Weights of a small GPT-style language model, trained from scratch on English Wikipedia.
Size: 17 layers, width 128, 4 heads of 64, MLP 320 SwiGLU, vocabulary 23234.
Architecture: RMSNorm before each block, rotary positions, no biases in attention or MLP, tied embeddings.
Each number is 128 + 24 x the weight over its row's rms, rounded and kept within 0 to 255. Layers, rows and columns count from 0. Numbers have three digits each. The size before them is the row's rms in percent of the matrix's.

# layer 3 attention value, 256x128, rms 0.0759, rows 35-77, columns 0-63
117:149159125165097160132127132108120104107193101155114126096123163148126142087141144130135086109114099131101153078143113122149140127171184126136144121120076110159132126112087126135156112126129128
103:148068092137103121108142136124095167106094102101130136118141168094134147111122168094135132156135146135107183086089124143127129140068140122126108117091132114139124070140149147134104116179155107
105:100126145132093168095148149107080109150066149132099122133138150142134150165140083108099122117171159142115147179107138162133111114109139144145115129158133140159116108119146143119143119108170122
106:101148131142156129147117112172121133141124146148095109099165122128093153143091137109115116135146119103110143115125128165120162113134133122096162104182123123136152111134119104118124100138140122
104:102166117133157156096132104163155114146155115115099100136084132126142132143105154175096110119098118167150134128135082173106094146132101121112082108121137089107138123118157151086145085128130138
087:124104168117086122137172127147089091148125089083121139116110151073116121115151130119140133131116095124137169111111118143147092146088152156109192112131167115101131141146119151143129130096144088
115:126116075122135162146113123091156146141124080123142141118150136149141095142119142137130102121098113143169101108114117146087121136108124124138121130182151129117109094092136123117133076144124133
099:074127078105188129093103164117150123082120093097129115163129161107138146152126133163097132124130124159120115133092143157106171155141111127102092132118120124147109131128119144110106189075142137
103:123124142118151118125126138129120135102131122181161123142118127130110169149096160118147091145101119111082115107130148116096165125155068160126117117101137134118118146138132134158136169103136164
131:120148117127142143126129151142089087124088092184149135125132107090152148148148136166118123094126142110154101157116135159111086122139171127105123133137151102122137143115101151133097123118131092
104:148132102041142132105128143096110097116088139154135131155124127108171119153149158125107112133107138129132125096129164108156087122107131102165062121159112160145159160114110153109146133102135163
107:121153129094127122133143145123107105111097155120168148125139124126149154127114126117159158156130095150118089096166130155148112085156100096099157109108149095157134118105108125101109143105125143
110:168151167114182106116077156100141108152180176124130080115121114120135121160122142128102136124141095125127120116142154145123196086140162146136113146117095167146127125120130152112162123122140161
102:170130118183153127144098122175111098117108128146112108087117128118131095144128116112148097141150151087150168139110173092099157132153112140106102129197135142082188076128104125122158143131141159
109:088122103151118098124167176143132100167123133105085113082117093127128108144099160152162122145126138147097130132096135140155124136145080113105144144135159139118183130123113123117142151131132103
107:151094148098106121104145137119130128122105098141154138176119101105144148097137084102091103124133169139099134126122097134140140139101122101148130138108108180130084112138167125140117127141154105
093:102160126086097096176148124123110182158160147128119150136100092115152135152122124128101088114122142153105135106176141086095139142110123131104151119111124107135124166119123131152135168148086124
092:120171168141132162149135108151138073160097099158117098158154146138141105098148139141161072109106141134159112106102139136121153152113114158148130146151144178133097120111139139110116103080143139
106:140147125098134127145127169137105094142105163144123176133140122131109138108094156133124122170104107169123152124121122115092171131119130164107124147123109122076117107102174149113133111119131172
104:092114168133130126139156150131140116172133121180088114123148128141131094142127144159135131131097173108130144150133089117103119177158151152094138108156151145113097128118186077085106144143110114
119:126137153123178169103076145103150127136126124098128069138146139126164132135149105105110134109128146109168120136127117133126078110096127127120147107109118146140097120146125103149117112184121148
109:105151116175118164119102192113097151112121098098122131146108097099153154135102132138126056176118141102150132155092150114125115106157144150135099172175135153166136128173144141145152093136098138
118:130150112110089143159114104132114132102105147141184124131171110107106089143151083141168159112138181117146114155154117142148118127115114124114104116172145090174136145168148142120111142135103092
094:109111177143080116121140110103111134128121138145103108119106120114137139148170073136120123118143129099086118161140102154105149110117158102136133142143095154134144144139129128171132142135109125
093:104121127129118124172100109117083087153117119110149136115158110149126132106129098138119175139118086157128168142120133170072135135147146114155142114121158117097130146141151150168122158091164135
086:154103118123124137128107054142102138088128116143131071147124172154122119140132114136107124090124121159153132123142100153121134146097128131106113184148141156104137162076156159111138132137155137
108:187109099133139098115149107093107135091124140149177119123069139143091116135148109091129138111120159130105107106154152119158140104133088116117104140114116106195113137123141139146121105126122140
110:152138115133111128125121130153130134105142105119103116141129100131135102127159118138075107146166130153094101142149106139107131135129158082115117114105155145123136192096154128105081088169164106
104:116124131091150111127111087163124134118117138117148121127135091120142157095119111142169175153133091141098144160127138115127120097137130114082189133127140120152096120082141098139116099123112097
102:118134128148109086119167143135104091093129131128106119136144137126112151119128135147133106150126084150125149126107143145103183163165118105146107107140084118103155099157128149118121105111140130
107:157166134152142130086122138126145126115132104123168154137136142174121126126112157120101123085165107191159143150125140137098140137110124123128185124153140112088149165119174138116103115133123158
106:148084126140127169150107110102133183133133169157169091122101130148088162108104094150123129120182127175153094131135126133129137104140150114116149146150116145121143153120092131169114065132127120
099:121063123125100148150109107113137154141117124063152116149152154132159077149142076137099167146096145135123151091141114118131097144124134124161122109135113146176087152115118153132176153160168164
120:114129137072105133144127137119135139139119122145137116119135113147185122096094106142111128094074087116128150115120097106085131157147161110122117113136096142122121109159114140105077081143099125
106:138149104101158127157156157148108131148181142143169153148132105145136141145147120117167168137114121130120115118123125105126111098124096139122113141130135074132092140195121095124149137122127164
090:106140124164187124106172143099133113164133137124128136141136116123168127148136111162176110123157147094157127143134136154137153128133097158131146148138120119134137156113174178106147158110163105
111:123213109127135118106129139149136108107128112184110111158115067112130105086142128118166129137079116118127160144085074097136111183117123111141155131111134099115121129151125115104103107113135111
105:128135127090127125158150143104161108103093146147119141157135153093151101155110115112124127131133137152145113133124108173081129115115070122143108140150116112154154112111114109154133086126078141
116:126168137087067122144135132104088083182153160130105111107119097112112121150165097087129106127091072126160109138155113131117158112123171147118136153132092139150166114128105143132092133083119104
119:138156106115136118139130105151159147107093138122120116175094096135126100162139152126151108090125152130116109050117135104104113149100074099122084160111093145121090173127078124124097133134143128
103:146134193170156117154123135156174126123124173118133131107140149132118156092159106113134126087125129142095125104136116143145130129127139157111089096100167088115090080094154136118169109147107127
103:115102142160165130139133118139153071085092137102149127136147155137132149130155137099122086142133143154133146162147129124135122145133122142169093100088164112159159126138127140141100131132061132
108:149146130134150122091150134149139151120100104156114119146129132126131125127091156112127114105130102154097075105161136141141107136113150143110154131078123138155080137141137178144060140119181116
# layer 3 attention output (transposed), 256x128, rms 0.112, rows 35-77, columns 0-63
124:122155128159161143141138115177141093110153186142104124137118120089082092135126147105106140129125153160122126155135096113110129135114107134105149112135136108127127154174136140085114157121119160
105:168135165132092126126132124117170141113143137132109152118150076094126147134116114126133150126136122139119110130133135099116134123072116144077135115134104155091148101156139147131149113134166133
103:160114169136133105121151143133104135142184137097104131121104173142163099074110159151109142120128129108149150145110119110101138106130136159148175168084130199104112105156149099100119134154115100
099:123118116123108114128164115141090117160166178114123108152144104116131089142097153118123116160138113114098086132139191109128131143127127102135110151123136144120150132143106106099138133125132162
108:145116143095112129152108117120085138097151153129114154145147096163125121088160109107096139087124158119159092114121143080122095083168126075132097115102140104133103141117102103127096137132120118
092:134118131147133122106136158136111157098147110137134178134121100124116131139149145141163117143152132122132152155110117114102125132157128153085130147086079132144103117119129114149105124152141148
109:148194089128142147125110113133127125065109132090126185087132128157123152133156129117164141157133178099120079112170142152153127141134095135141125162145152091100098133154158120130115110144155129
097:171101108141089152126133116118126143123104144075133112135092106140104155138159143120146158130108103139097107154154080137124123090158126166126111163117127139115121132120164126144141139106137133
104:157072106104107154093127128148138106155125107109074121160138112104126095140124116089106170130103123144106103165113097128095124125109140112182124146123150126132184164099152106139104106142129139
114:108133142132120112096142136126141185127135125117126125147138158176133131114139141153167142091113142112137106140150117113139109192123133144111106122101106119134155152104127103140147069152124127
103:082135121135143124100121104117122156119155107136167101135141149146110091105115104147133159088138120137090099165136106135152133121138121114104181121079132114093112146087184150117180157170135122
107:126129125133104145107158114096141139092129103117115140136146164117145130100118113122146137126196129077135105147103143106093133156127136119116119209147117119155124109147122130142128142066133149
102:106130118147074100153143139104138102139094086174128137120108104124080102114189129106070137160106094121127132119120154096136128150138098161100176146168141120125154126114101114129161157145113118
108:116088139086134108140118129164108151107150147089132128180126135099093130124116159132162126135077048151158121137105111134164139122159141112121137164133169160141092145125133135105134156089139122
098:098147115094116183160122157130150132111132098115146112143126139158153169094127158053108121111096125100145169166089125158114102108166141093119120109136144159178150119159132129136119169151131120
105:160127125152115148141140110097118104149062132139155153118106113141155088101145135136115126123168088135128122133129105178118119084114134141142093093103104124096149113096127139116125109155160116
094:180118142124088145115164126176149142174099143159097130123130149186145124111102103114121140113147141163120107122110133089122131134108119115173141118165146144152128128127131134139088132139103137
095:134128109098117156120100125106125102155134144096106166149157147114137087108125156147154116135184114132170113093178104115160198127104115115115115139081152128129130113103157090093121118148127168
109:118110165140082166176110117091119108112143133112147099136109146082147106138123098099127169125110103136116137116139131136153121107154140146096128127094160129164147130141137122093122164197154132
111:103118128140089154157066108142112114118138180174155128149109138135134121155100131137123121096116107168140113131104159167181139096175135153145133148109135133179148082117101149100099086139096096
113:122134106142126104142167162136079096144108117135088152078103148188072129070131162121141107143108141114113124151125134128153097134128135150156154098122114121136126144095131097111113109113159107
106:126097135117154129141147125182127112096084134115142123112131153141130144140127133109159112092176158113175149123139102103152164106113135105121158131116149163079139170113155128091119102100102128
118:148160144135144092124149122137114141131095125145128151108140114163126129119124151141111133094097099089118106119137171168137121128159120120159099120098108140110140154116127150108112134124112100
100:139089107118156157077176140178149104158152141162114127123107168124124149079150160082126080124101144146121138098091101122159145114124102108123092113123078132146144132126131139124115130130137135
097:146104156159134135125126126119149143142116161102096127117113105126164155168119097164107156133151089130129139113059147114138143117138136118097146141159163147109133121079092117149117144135118150
092:139119101159132133138089125110098141174090166116135156092164109128121118127167114116159204121109155125147134082127131106139163147152123134122122161110142113123115084120123104119129138176142146
111:118181122121149127124129131119153099178084124141140095140138113111091138116093103109090155116094145112156132157103100121115114150130123139135119134182118131093092134155109132078161127113117107
108:146148140163117167108112079150147110136145141135162113096193130194132117112143114181137132081108157115152138113100120187095124121124109150128109135167125168115119114104099128152112137106133169
105:145132184176102136132117100140138105129141105087126103112147091118143135150139114074130108119125112104119136133145121141184143144060118138144105179135098110099171135111127150131103140134099139
106:157151153132140133117157170147108160096061081130166179090131158101133063096096155122147129103123116115123139150180134141092087140119133109136138114119123153130141138106131147124064094103123122
100:093095093072091142147104152078112150122135130125141130185162118177135109125134126109141129111168134135150123131096074096097125152113170127140120142130067134130121152165141153148122122127155122
102:127131140128111155151121128152107137124132099148126102090096116088115136107174132132102124164102106144092107170147085111145136144088142155109146155110083096187096142180143185170167159112157079
105:102109122128127164100149148150091159142112127125102122172124131162154124127131114145100119137137198114155161150111131117146123139104142114115113093142147124114137116126118091137175106138142143
119:118106119114156125128200110149165105119108093111091118165114137084088112142139163110109140127163103133160121133124119141123139118122134124117155135155123144145128132156112147140110127136146100
101:121150078143151153110117159125109112132167202090106161150099119116158112162162142121128110119167099118144135095143138082096150085136104154158164100086120132102124128112116155110139099147127111
088:120151121114152104162125130161092137162174147110159131162145152164079127137113144126146165141100122170121122172123146103125106126157103113185115146118134159142101143126113112111143143127125147
107:129107156132146164113100111117148119141159132158093150133128124118112115152143124135177122116186115157123101074113098125110126108140156100108188124166136152172109113141149108128075100065137113
095:095119128121126135162130138144123129104157147141120116128136140112145122148153123096087113122155124137099159130154161171123114135141174139106181127097117145144162135140101128136099150088108184
106:121155168134130127100125118154124125115102143092093128104155118091095112163100137083119151124146137120133139139091135103117172111105144102124132123112137174158141150066148147146097162089140125
105:116108153131143095126109152145182120126143156118107128123095139117134096138116123156108149121147119152171101139120127119099122081132093129097121122128158179149157120144156120105164124146099147
104:147170119122084143125107125127154152116151131111140118107159162182161123104104127161123127073144135098170120075170077112135156145143108149147135132125065136104130124117092139120157111169082120
104:092111124129141146129078119130131121150122146126166155154133104101143113110110122110120136162084126135138130107137114165114105162125097159162164171128153125102144171124132130180123157149096127
099:118146101094136109127135121156105131127131166162105173089149141147159126131153162173150106107144107126143093157134104145161050143106104120128113133100109145106124133134171174147148106101129132
# layer 3 attention query, 256x128, rms 0.107, rows 64-127, columns 0-63
101:104128130115120112155106141173129102092131145110068123111140124135137113120137155146191144123135124108122129132098126139114125129164150112089057124148112113180101137124191118123115133087136145
110:195145151148134132095148129134138074153167150186133110103167144139090117080103099092094129141164118156143092162142099128127142122108126110149129106121120109123150095150106141118126093138138111
097:179116145170179130105179130124151155142101140170118119158114142161118140126120100108108132104165116090128143177140108101113150145105149112157135108135129114087140121095086124128148080178146117
088:123152100125149145089138132160140143147128141154144121111131145125092129093147130129118125117137142105129120137137094168161099109116131113175058117168124096116153121128186179135141127147109128
103:086156120102157116096129140113126123140105149170103141164120147123101108119121136143147115085100161090111140105158125152150120106184121106144108122120140098141122090135184106155169161103090168
119:120152131147160109139134144187132116156148131150099143119164128128095130153120114119130137090147158153157109100143122144143110097103127101131160090103163080114154137146090138096094099133161051
096:138185129119137090128157129091099145133143109176139125108149128153112155160139121107118109079139170153130152150143121152132138151098148144127121121126136114057131121111119145179153147151106111
100:119132132141163116124130133151162095135117121099113108110112140148168119139125125110112151152108105138136116139124115172184125098163101137082104141045163117114162121109187102142111074140092136
113:142157120087138130125061080109131121140122146139056111125109110102137121147126157117105140108183111140145092125069083154072131132143123145125156132114108142149135125098174129125113106154122145
106:142125139123128092129107116085153129130088117131149138157131152121150126203147138127082131103117125126103134105144137145115124084083124129131119146179106148120094160111188151095088143151149117
094:129131102127127140126122187167099150126131111122165168140129158128144080149131131142105125123077123126070128120139092122103162125144118100132101111142085140097097133116125145183136115133110167
117:131119111161091141136157152125103126166124126155174126148151129150117139111116093102106103153104109143105127130146119089132120150113098130120187147127149119123102141143071159138137119116132071
100:101176194103163167167119107146126130131130135094129112150138128102123140115125131134140153165080148143108123160128106105158125136157143096116105182150098153133136114130128139124122148119139138
094:143118116163143178144163099141159092135109164163122120122113147186128120132100119151111121121151120063143133136120096139110197152162142108122101151129097157119140143111130150094089101134154145
104:103143145128126135115169096169155119137171142140108171148156080138136141136141108109070142155168096099115132117154106113136122172124130151181132096107149085115109120137128132149134137164150107
104:165136092147103147135119150103166077115144078167129126120158115098155126130123155164120124106166092173096127079129111112116115155097121105077107131137139111148136145088104161127095130130153104
100:134147163101106126109158146093178101104147143135126138103159122133097132130106118106175111126096185126107106114128153121098129124099094105139133135137148145132125143081170089149081141142116190
110:143109117152126116136139110103126158113158091187152150123155106144125172120052095118144108131120163121090120115126124088133118146140131127142121138097124148124133091150119124115112107126172127
100:123125123106108082145140092140134112098113121148155133111121086106096116097141138092128122155101161129152122112122175101137121126138127112102140106167170142121168130113129179122128129142141109
106:112149119178089131105131131096131118154140149169147110138138082131122153121137137137112113163112120113161143102117110170103115150119126105159133120118102101139113166162119092171105130083118156
104:129100150157123129120160113119094138158132110135133134143131121141141101094136123123158146130132168160144100134175110109137160086129109113126112162127147104111132136163138145133136147157130103
104:119121115154129101152114149135148133100148123124151132138123111094154127108162148080152157127116137111144156134141141153098171156124149169147124107143077144118099109099110135150146140121108128
101:097114094162134131119143117161088150131174131107098116159171085104119117123126101141149177095082116144132134094125120136143104099114114141111087158145138102170127110180132136152111140079116200
099:149137131109083153168140100115101157163130139127126152137142133137167183143109170147153127082140114137142130169092138121145113113124178155090111135140130110137127147140145123137145122109113080
112:132137159138107158129118113091140148077125098129133120133096163078137122151130144114063138145135135144136132127134113132100103111096126125107145144179114118134165153124125134122164162138162150
101:129153149144130154105138130136145047135146136163112115134173121129122139135095134121160158125175088123112117138178135149127168135126140125117142126123139144154131130142068097059094124135138134
098:128128135065123109142102177134150130095133106096105117136112118135122110128111164152112115097133086137110136114148134100091151155172160145133123141118150117140124162128116120084127160139086106
090:122149134138177128103146135115167151121087182127188121129143120131080111100166134145146120127176096172144130132112127121110149146097111107118156130070146113099136131123076130128130135132090133
102:124162162131154146103160133099117124113125192132118130132101132105126119140127162113152116124125137117117155087160171100110121102158118112126116165087113122119142117110136117122157102132133160
110:150136115173133123159112163129115137104081145165133144151117144115117143125119057147120117128148120111145103129117121133110123110099131143098171144110112126108151110132155163157105129139145130
109:124106137149120109159151152121101123074171122102107120149112118145136119131159141111175142116108191103140159140126144124135114144104138142114112102160135136145115116116125095143145148144142133
107:151067142106156119165135136112112154134135130120150164125099132103132137145083110119141119129130106123159130170141119132103118063138151132124085176108148087103096121102148122115150157114124133
111:113123124152145091148155119145159090153138101108130117129174097195146104151137145150114122128120119110161097134126110140170131161149111147125143128144107171144085163163162130102186125100128120
109:079090144097093126111064119142102132118167135109124155127136149113103092101106099131116113149133106142131075090097133128129128098195136148112109134158177125141162163158147124105148142150103157
110:123136132097087163146125112096098135098110137124090112102112177122133118103093128125124144126125128089134122120142143123158134112160120099108115125151157139166134098100134087135138144130133116
102:130077171149154143144123127145101096129175153145093115139130087149104142092141144129133132116140132128139116121126121139183136103178121129100179078082114145121144106153095102148167138142116141
116:126134113105102114148101102158137114110130064136107165154100151119153114116144105126105078105110096118121132128130096116078115143132183148144117135143090098108130083181132155148143134114126131
099:160131157135145165140115126136153170147138133067136123151107134148095166102160136138114123164119137147075100095093126119147148158113172132152144111137103129121093159146129098126152140129119110
098:169166114169136133098120141138091163143066117156146132141118117145104118147107155078115102144111106121118135135129109133139136108083156102125146157150106128140156096131142210117082139123138109
108:132127122126138146102132130087145136152115131145145135144089129140099140101109104128084063110108159086143128127110149119121147124096103174073103123138140169117155136109109088118098093144113107
100:119163128133114131155092161121138079104148156164142119135136151115117110122108113126102111178135121175111088167146125183146116151121104144119089149177137096162129127136167163159071146138104111
094:087132168087121130142132116095099105121090107147116116106101115126162147132145132162130159107143134167140148117212112143111135126136138145125093123141144112134084121127105113058114083109105126
109:135142136156161084066146143146106115151158112104127139138134114117144113187142127109128094166142139165150127157126105124118158188153159133124130144169088142122152142100120100154135128204147156
114:140146123146104108150116123106167152106133132175111165142119116165160126135121120127142128131161147166089139191120140121113171098143115147169083124134154149106117118126141137111151123138105155
095:136116125140139135122124163078160098148145105146094096118122144110103142107158142116168073124117109093127110095123118163106174149114130145091139134125137125143134109127154095113125117145143156
096:123122151102139124108138139117168143161102116152143102139139127131112120109127129162145103115090134152146135157133113128120173108091139164150074083124126127148126115140111102157126160148133078
108:130121143099115114075118108131125104136127089128134163146130111113158127154121132142175138152174110117104167166135152151154082126141130194100150155155169144099162145115139139163151129127130151
109:143101158122165097130141136146128088163113143090127088121128128133104154168150105120081138110093123166135121130110154112127158095138068140152145115136141149113142129144130131131124081132148117
103:148095159135118097130138169150091109120143124125092114102100113162138149128110119101134123133128136153098120141135138118164100185153145145121095152152146158113112191128121121137132176147123163
106:102110149099128112157171174098118122098148116079129120149125152161111141132167122117144114132180165097151115118170099142112161118108109147159149144160154102150150185139110138093131155137145128
101:124108114133141111113122103106113122133106105122132146103083110152110083138158138141086094097138131161163139127139121122185107147124113129101147098134110106172086121115101156123178121062081163
103:130174121129148139113134107072164104132161135170110124100145176182136142129117125142138161112148115115133168141155117147185096167089125119128108113115137153120084122137103157161137114138158124
106:113161123097110116091103134150155070107102161140100138120147111129112116107142157123111131099116127128095128166102101126078163173139081098146138088119117095119121133157140084121196169122139124
105:128116151086106141159090128130094154150135136177138129175128121128134131097148142145111111175150147138135136110098138143128089160152134150113127153115137127091100167132108118143109146155183140
104:119152092110153151159083116089116167141154112108174124137086124123092091121090129164123105132108101099130110126120107204121148143129113063113116110141171139171116147093129103131156150131111143
106:057133116130141143132167141172154122113141147111143155141120135114159121166063099135107140130134093140141134109173147159130128118115150120172130123153137086112095126084138119120092123094108131
100:125144179093109122192172116141067159088148153112164208125116096132074107115125168139150120122149108123143146096123148106095152101128107092123170123114131155158128143156131122138140135122124126
102:080101118107132082144083150120139109091118131120109107128151151134134137145103128188133143116151100094153128133160121056123125138149123103174132106098123120108097135101126107120126107126128143
100:145147120129177153157106128124125120179076085124144171099158170160121132111127128174161150100163153131131151100151097159118115152142121135137134105150119154114139166108148149137103163108140177
095:122150121132089097143138145109122147134147174103098161117150120077099102080124132131121136146109147121131092135149110117144147115148104091133169088131132146124151158096119121083154158145132127
103:124136078131205139131114128125141129127174163175126139139144120127121102144137120095100092123152143128106160092106117153130119150145112145169117141177125133143148102107132114153123143130103106
107:146105119152124134145126145089123153130135115149106148113129112131105097153155092095116116181120120139117129090083154103156148074123114156122174121158126170097112175120122101131124123091097128
103:165124106135158165133139163168134069117106110142129170119132137109112100094118086130105123090139095171145138104153165147152121147125135122139118095114092085103095158133108142087101142139150127
109:087129138137111120126122172094164204142142147159126111134116103108133092147146134105082143093113144186154144153142165139164136115171122111130127149134130112124169134139111147108141157113164132
# layer 3 attention key, 256x128, rms 0.11, rows 64-127, columns 0-63
122:096105095097130122100106105125120155146142146108120147116129132116099091131118109095138129141112107131129141147138116175156131109175079147119107125073119127108131114123154161115124112116118101
112:118112072097117098123105106095125180123086137099111131141138130130143145140153111121133076063091098121117149094142124155158102129166125107121090106088128136167109085153144134113141145124126124
096:167105115117111147110172149080144186118102111120154188133140113151119198121138087142126114124136147123164145097172140147153121130114141145113118130119146138135101111128154106151123149100146142
101:135103115101092093179079152156108131128125128114144115145148094120157108139130107134129129117131078088081136114111124141138164153194124085149134132133121122112168157155162155116115110129123139
105:126134102108124101098161073153143124131129144137136041092145119127140117116063160135123153140088153137142124166118134153126109094173146136126156101141144149101100084161133169139141093130140128
123:161105149172148140110124174135150185164162097107154167128164124159168118137146142102121167124129140128095127133158121114155112107109133067128128141168168106130168134128141141137145169123115109
103:162137116142122101129143136143154090114093113143111115139157083115129093114120130128131130048120129153170130105147120122150123109141127082110132093128126157149125096118091100139181149126119108
106:110143125077101149140134094169139159071097081148164139106121087137143111098109162131157156116107137133167110131143114137140142096138122130117114153126150145098111097153132136124122093115099108
121:093110115090147098117088108102110114125127093096121145124093110108146152113124148115122164135137109163137114170114133124109128151163110141138135098131100115099124121146130131136130113110142138
125:111146158142140090114110152150135121154129130180128158069141116124126083068142119125142134132124168069106157112150099138143150138160090098105128129126125142087143152171124160125132113124114087
123:127136115160117127136132114143098089130156102145111086123117157142106098120083157135153147153093173109123114131120137155140088106133127130117133090158141104160100106166137148164139113150100100
104:092116112136121123157114078148130134135163122109117112137109144131159128163110142133129138109078126151112113150091100133138152140154108154132120115143191129118123128107169160148102124150107123
100:137097136125104128129168103163170128128154166150142120140105124118115151095084118162109135171127140165108138128121111134127162121124149149125174142133170124151102111171120155165168121150156137
098:063089133076149136085110146148109084190118131131132155094095136122085140139103139137106112138111151137123135094131096141131136124135148117142120091088144133124115126176158128150108130139205130
105:126176141096113099119141100109116130132109118176088149102149118112152081151141164128166129121160059130122131150149113153115102178130146104147130147118125134130152143148099140177116108161131086
100:071152139141148101139152152166107079090106128081146119115120122103115151139125110129177146089172118106169159133140173116168143085158123110125124149132102134085161137113143107116145149117144124
103:115146155135123089139104170174096123113091145159082141108127152113152130111101116124155114175132124138133152110110133143155138123109083137128133100131115079133142117132125150114105105114107126
105:114114099128175093101160121084122131149152139112055110155120103106084134122074123116157132165164165110172108105123114141112125129127132097129111158091123139135208113169103133132121090133087143
106:174119120111152115088128143145150116139128131133137116152092138129135167142158161088161124104108091095172145106086167124127145097153147107166089169148103133121120078153160126137143131121119134
104:116120148142129102129113099125103132150103170165091125107134172136106154139139103093120110097139156168139116113116132166109103166095109089162138157108139113109123103093096123117079126151098132
094:113102063149101130135123072171121116115165140127127091120168102112134134109119162108138145151106148121147148079105130122151072154159113133109117138104144169166118080156133101146143095133131157
110:133130165137098135113139102090128124086155130145126157104083126158142107151142157150109106159130150105118118080135168085086120176108100154158148159109099120141160123122124121122098094170126128
097:153143141117130131190104157103120139133165127103132138131152119117166136155133133106155155154129171121148137116107153118117125143112112121157118128136162149144187147155076100144075099123119121
103:114136131140110127124147143081126118128094152146118117143108136119130114184118148131100112146105154147133125157152111077156089150102116120107111124143123176138125126129107148146122146138105082
112:135151112139175141128131107163116112139171132114142109117132097170111108098150130157188124111117119110140109154096118110116106125130161088096098078151122170157142100132126146110140105156083113
113:130117105137102147122132133124151094156208102123144111151141122103170163142163150091073104131118154149094127133159140100146153112111149105111126146115137098168161130143146138117131078153150155
104:161150153135135149081192154080145143107106151117092147095078145142109141143136111119105070137140112143150139147134123139085112105126148091129115123133163138099112128111120110139133102151186122
105:128120140133084128116138167170123140106080138139147114130153111118151107120163114111143109108145172106129121124154128148137167095099128125139113117155144124154111145160165115121112154106119152
122:096133148173152199153174117125126163110111099151119126105149156132089126124098154084117155099097185120130136124124121108142126103138104123133154166151153110106097136139108093122173156105124132
097:126101131123172139096120125152134127153157078136134135129120107107108136127090144104159128122150155117148139114103122147129131080087161160138102148119115104133168094130145119137155107147165156
116:090119106131148156099103088152154163118159111103174122119108081160152081132086183147123152146108124136136134133130138094144118118129078135120170139141090122078122126123090137159110104169109129
107:154143149148141144130166157105122149073128144186201136134155098112118142095085125124159081134091148134125127128145132128188123118087132118115115140128118152167119140118124156131123156103173102
124:125101134142079125101113143096142164113121117129137165130120126122196093123115130142107129123131168130128101181157101122105133149096098166098113108132113126149115134145152116129131111125097190
111:126130123124132102168102131121106102106149140120134109114119103103116097137115146115116183147153102113114101160102121126138141136171119087125122128128120109151115116111101150114077131143099134
103:087127068145134111101131144114107137157117133136123158175132137124158108159102134139108141107134105124119167136128101145145151123131155098110136146107175123128136126097134096130092116166106130
148:104124097090170150146136128164121122114158122143125096101104130138140093084075148108146136151103125121130093154109141151153107104137150124137100111152096087134113098138106135127132099144093126
120:135104144170132110123132161086134136183159114141110143121134125107125123112167169127140091088152115112157118115165148122125120174106140137128157131104114115119137137134161125163159144125144136
098:111148140082113166099134155136162158111128132155163169140088167131106090106143135169125142131117118131138126116123136163152108146151143161122130067094137112093111157106093102128121151157148122
106:103128159125118143143076112083140147167157138121104159149130122130122082116095089140156176084124155124181147125108099128117112122130155126115139129163119117120160136116117111135172110144142156
108:088176116113138116117098143153127116184140133102123103132116130188130110134103153114141124129149094168151108141093109129121170110102133170116154134114103130107099106147081111110130092117118127
103:097106148131121068160111130132099080107125113137140152148106113131153093146125105129118102134059128131143093120130104124163134101135120121146156124152122107113142097142136084153140137132117143
103:132104129136120142078124129177133137158165157139141125116121128094141117144149123146108127114125119126121142097100125109085096108091111130134147112097121175129118157145109129135162088089116144
115:150164120102133071103092159127134102100127107151113181120102124136144129074119134128142114135153169142133114123108123089111081153144099117148109104146163112099094131099110112108102154145190114
112:135167133123108092114147098127103114129175140119127157133139091140117115102115163125108131062119113163107127116141107129106189094137146143105112119103127148109150154154143195125139083130112126
095:115173126126154145101153141148124148138108147154102075096114113106173148130119097147126139122114116151138102169131133118106168121116093152126182118139109091110130126100116130134100127138130087
098:105144103128120139104109138097119138139155146134145132125147143109104088140118144123116111145124154174126124121092095128106157097086136152099126123109101132157129127111111128116137139084130070
100:142133144099173119169141118103136153104134110062161151163120118111143099132151091116126150128099126086126166129160108097131117126100155122159137116102127107145116147128116129115138102111160099
108:141174101126125122156086135150116133123145132100105114116116089097115123118163107128134100116169155106107107154132159125106149127119110157137104120162074143135097115071145129140119125127112181
102:155090109157154099138089123162115173098135155156116185141139085125114108125158106124133102168115141132111114136173121075108114143133135137124117144113157154125167155104122116138126116192138191
106:134102135172123123112172094158149151180142165110144130135127132143143107110140137113124181189147104127119113135129087153130097144113107143154103139135119156081123113115140095121105124132115127
101:146129140122085135114130145099135106146086145099129093133129118175163099119096164126159110116084144160148141121181142116116160130151119169116181152094104164110125145125137118128149121091094129
102:121147139103093155120077106125076117119123096125142144145084107139104076130125161184124130175130115161119119129170155120117102130127122159095181145109132128124177065114122104117129145115146119
104:129116112100119125118127102147076120136143163125108142129118142127143125122132120141142106082153143119090133114104159116126134160103111122101155122151144123098067167126117114145121144156142115
112:133112117129156158135128062151114147107158104125146137119161100143144150126160102118107107115122142113139155137149094115117110105156146158142115148106190087128121119140090121127139102154148092
103:102139126130125135132145180122102094110120127083143101146115175124119123084146099172170131111131149135094095122100080106111127074110080128094136110103140109102117115148147110107125113106151114
113:164122114145183144132140147122098112178168106127135143129088187121140106133131138115133088143148126130133156107133086110120104141120137068148134115139162151127115100133136139137160121116095134
101:118153148145110117102137139120171108132095138103129103146117153138164160114168125111152144136157139124111121101174122121142163155107117138078091106154113125126118126103122130090161127159111147
096:107113115151122152143158133134127121153118174131127129096117131111128174120122125137118080146167141136128152154109121141143096120115105152119179135136156138155188150158107163125144086137157158
102:133125125128098093153082118147165147090128142111092124107115156060151140127114107155144158157163162126145131122169125147085118121104174158123150129098100135111141143152152105135140144138176132
096:160108161125084092131156152157116142116126141109180130144139171075161179109113153105108138109153120136124115121119166143145117067129144114080097126170189174108091102070096149124126084122117101
097:126140153107088141096197139155119122105154120129116097102158123127126104093155126106128104150188122152134118132128104148115144097153148128154150135133109129078102101184138147134078129154117115
108:155123136145175123110080140103172098160108101113125101149172179145104101090131082153127123102117100128131146149177181139162096113118129139140127089081176144153130119147138165136111122119127120
100:107131116118157133125120139143142112111139084140123136123108086101155138111110114159120064144126099146129142119128097130122147126168137129126105125138074140144095116139103068127099099123087106
102:152099105114168111179145170142165128110160164139123169150153117189142142094144111101163152099134149148143117122168137143123147105151111143123104111138100118138096103154077164121133090120135142